config = dict(
    d_model=128,
    n_head=2,
    head_dim=64,
    vocab_size=1409,
    norm='rmsnorm',
    rope_base=10000.0,
    tie_embeddings=False,
    init='orth',
    init_std_up=0.0459,
    warmup_steps=200,
    schedule='cos',
    final_lr_fraction=0.03,
    batch_tokens=32768,
    doc_mask=True,
)
Each number is 128 + 24 x the weight over its row's rms, rounded and kept within 0 to 255. Layers, rows and columns count from 0. The size above them is the row's rms in percent of the matrix's.

# layer 4 MLP gate, 320x128, rms 0.178, rows 245-251, columns 64-127
size [ 93  92 106 106  95 102  96]
[[ 90 107  98 157 147 156 119 147  83 101  74 128 146 101  97 119 146 139 105 137 110 100  99 138 127 143 154 109 130 141  97 111 156 122 129  98 125 137 151 129 172 173 139 146 111 161 140 118 120 159  61 141 112 109 112  80 146 154 107 127 113  92 145 119]
 [109 127 146  76 143 133 114 114 129 138 130 118  94 126 133 158 130 102 153  98 124 113 115 168 144 135 107 134  92 141 141 104  94  95 157 133 124 157 188 130 104 163 216 112 124 111 151 104 116 155 134 123 132 126 108 161 124 149 132 154 140 118 137 156]
 [124 154 135 125 132 143 118 182 141 133 114 146 153 143 116 175 156 131 150 129 118 136 155 134  96 139 173  88 159 135 137 101 115 152 139 131 149 119 107 163 123 109 167 121 133 174  98 129 147 143  90 127 160 134 153  97 128 146  85 130  91 100 127 131]
 [134  71 131 117 164 169  68  96 117 116 131 134 141  98  84 155 134 152 107 104 109 130 115 139 163 172 166 116 150 172 122 111 128 133 148 123 159 114 146 109 129 169 174  99 135 110 139 109  67 110 118 155 113 155 134  96 130 149 137  98 154 105 122 111]
 [131  92 106 176 113  91 152 116 131  61  97  70 110 153 140 122 117 132 192 109 171 124 134  99  98 152 150  84 111 129 132 111 100 153 128 105 146 140 117 133 158 130 152 140 117 113 120 133 157 131 172 125 132 123 120 102 163 131 121 139 126 124 178 146]
 [102 162 152 144 140 138 116 138 129  89 142 134 100 137 108 147 138 131 162 173 182 143 136 129 134 113 155 119 130 110 152  94 119 120 136 150 160 192 110 130 161 165 136 126 119 138 128 113 138 150 119 122 125 101 138 172 141 128 174 130 160 104 132 111]
 [137 108 144  69 104 178  73 100 116  83 119 111 134 140 110 146 108  97 162 100 128 153 121 139 105 201 111 151 122 147 124 143  96 135 114 153 131 145  77 158 165 147 137 162 116 111 125 127 103 103 137 147 139 158 168 110 130 131 158 180 129 121 120  95]]
# layer 4 MLP up, 320x128, rms 0.174, rows 245-251, columns 64-127
size [ 91  88  96 104  95 120 103]
[[138 126 132  96 144 120 158 139 139 140 166 114 107 123 136  95 150  88 135 151 147 133 123 127 133 117 150 120 151 102 131 163  85 144 103 133 115 119 156 108  79 105 122 113 107 134 161  94 156  92 163  83 134 166 115 174  79  94 144 143 158 189 131  94]
 [ 97 125 107  95 163 120 113 108 104 111 108 129 167 119 107  96 119 123 147 134  99 114 126 135 128 147 121 159 102 121 105 151 171 119 103 103 100 117 172 120  93 111 139 130 132 115 116  98  95 177 119 166 137 117 162 118 115 159 144 132 136 136 168 100]
 [109 149 112  99 180 139 141 131  90 132 135 117 132 123  90 125 125 160  94 111  95 136 135 105 139 106 137 155 138 118 134 129 167  57 141 117 123 144 143  83 132 104 108 143 121 108 112 146 170 119 104 181 101  97 109 100 147 116 134 123  97  94 139 121]
 [125 134  95 115 111 134 115  90 115 121 125 113 120 118 114 107 122 145 135 120 139  73  97 132 130 149 111 170 133 127 151 123 132 129 138 137 125  94 133 121 139 110 147 183 127 150 109  99 144 164 115 135 138 122  80 145 158 161 136 129 158  99 122 111]
 [117 120 121 136 179  97 141 105 134 128 138 145 137 158 138 112 121 125  95 134 144 128 133 139 153  97 143 144 120 140 143 122 146 177 125 169 113 108 115  97  96  77 105 142 132 157  81 137 145 124 126 124 106 159 177 119 102 122 151 165 151 117 112 113]
 [100 129 126 113 125 136  95 140 124 114 157 143 136 160 108 139 114 136 139 106 131 150 111 120 137 121  90  91 177 128 137 165 136 117 136 167 120  73 136 154 138 124 114 106 149 148 164 137  96 113  84 174 142 125 101 118 127 120 135 149 112  97 118 151]
 [150 123 110 135 114 176  98 169 111 110 153 121 130 143 122 154 103 145  83  91 154  85 141 158 125  91 127 126 156 122 123 120 136 127 145 105 151 134 120  99 161 128 118 140 146 111 112 130 132 132 120 128 127 149 126 124 135 159 107 159 144 124 155 113]]
# layer 4 MLP down (transposed), 320x128, rms 0.146, rows 245-251, columns 64-127
size [ 92  97  95 102  95 112 101]
[[113 156 113  81 126 140 102 120 153 114 175 129 116  95 100  97 161 108 118 149 130 156 127 154 152 102 137 120 135 107 173 146  95 174 141 110 123 112 167 106  33  92 131 131 158 142 109 170 144 114 132 153 124 112 151 154 124 112 100 137 141 128 117 112]
 [ 84 121 126  76 152  73 125 122 122 120 161 128 106 142 129 165 135 141 133 113 152 131 139 150 131  85 141 100  78 131 125 156 125 122 121 150 148 115 125 119 109 157 157 125 142 156 131 180 174 101 147 151 138 151 135 169 142 107 120 108 102 134 162 173]
 [150 136 147  86 131 152 146  53  92 166 120 122 123 125 149 166 100 161 150 129  91 102 121 147 118  72 124 143 116 128 119  96 131  90 158 107 130 141 145 146 110 139 138 162 153  99 181 166 154 161 123 127 144 130 138 121 102 148 138 116 151 139 152 146]
 [117 130 130 104 122 133 140  99 128 126  88 126 122 137  99 113 127 123 154 122 109 129 143 126 103 105  78 155 147 105 117 139 111 127 157 151 125 127 163 107 142 108 130 146 147 106 170 100 116 139  96  98 136 117 112 137 128 145 157 149 127  91 111 118]
 [132 157 121  90 107 172 135 116 132 105  99 127 133  83 145 113  98 130 147 147  79 154 143  93 150 170 121 119 175 126 196 134  77 114 137  90 147  87 134 124 111 113 110 122 134 120 141 122  89 128 145 134 123 171 119 122 126 132 130  99 147 111 101 119]
 [ 87 126 137 111  88 133  85 118 112 132 125 100 157 126  98 146 155 144 128 128  89 154 146  86 160 112 112 136 139 157 141 151 154 139 162 172 170  83 143 108 120 127  75 120 123 151 128 134  94 164 125 142  95 118  87  95 115 129 117 117 125 118  84 149]
 [151 158 109  92  89 145 112 111 137  79 121 134 118 125 134 133 105 177  86 137 132 165 187 133 128 135 126 140 164 115 126 124 141 134 143 140 141  96 148 118 162 116 112 142 145 123 139 128 131 141  85 147  96 154 105 122 148 114 106  89 119  82 101 137]]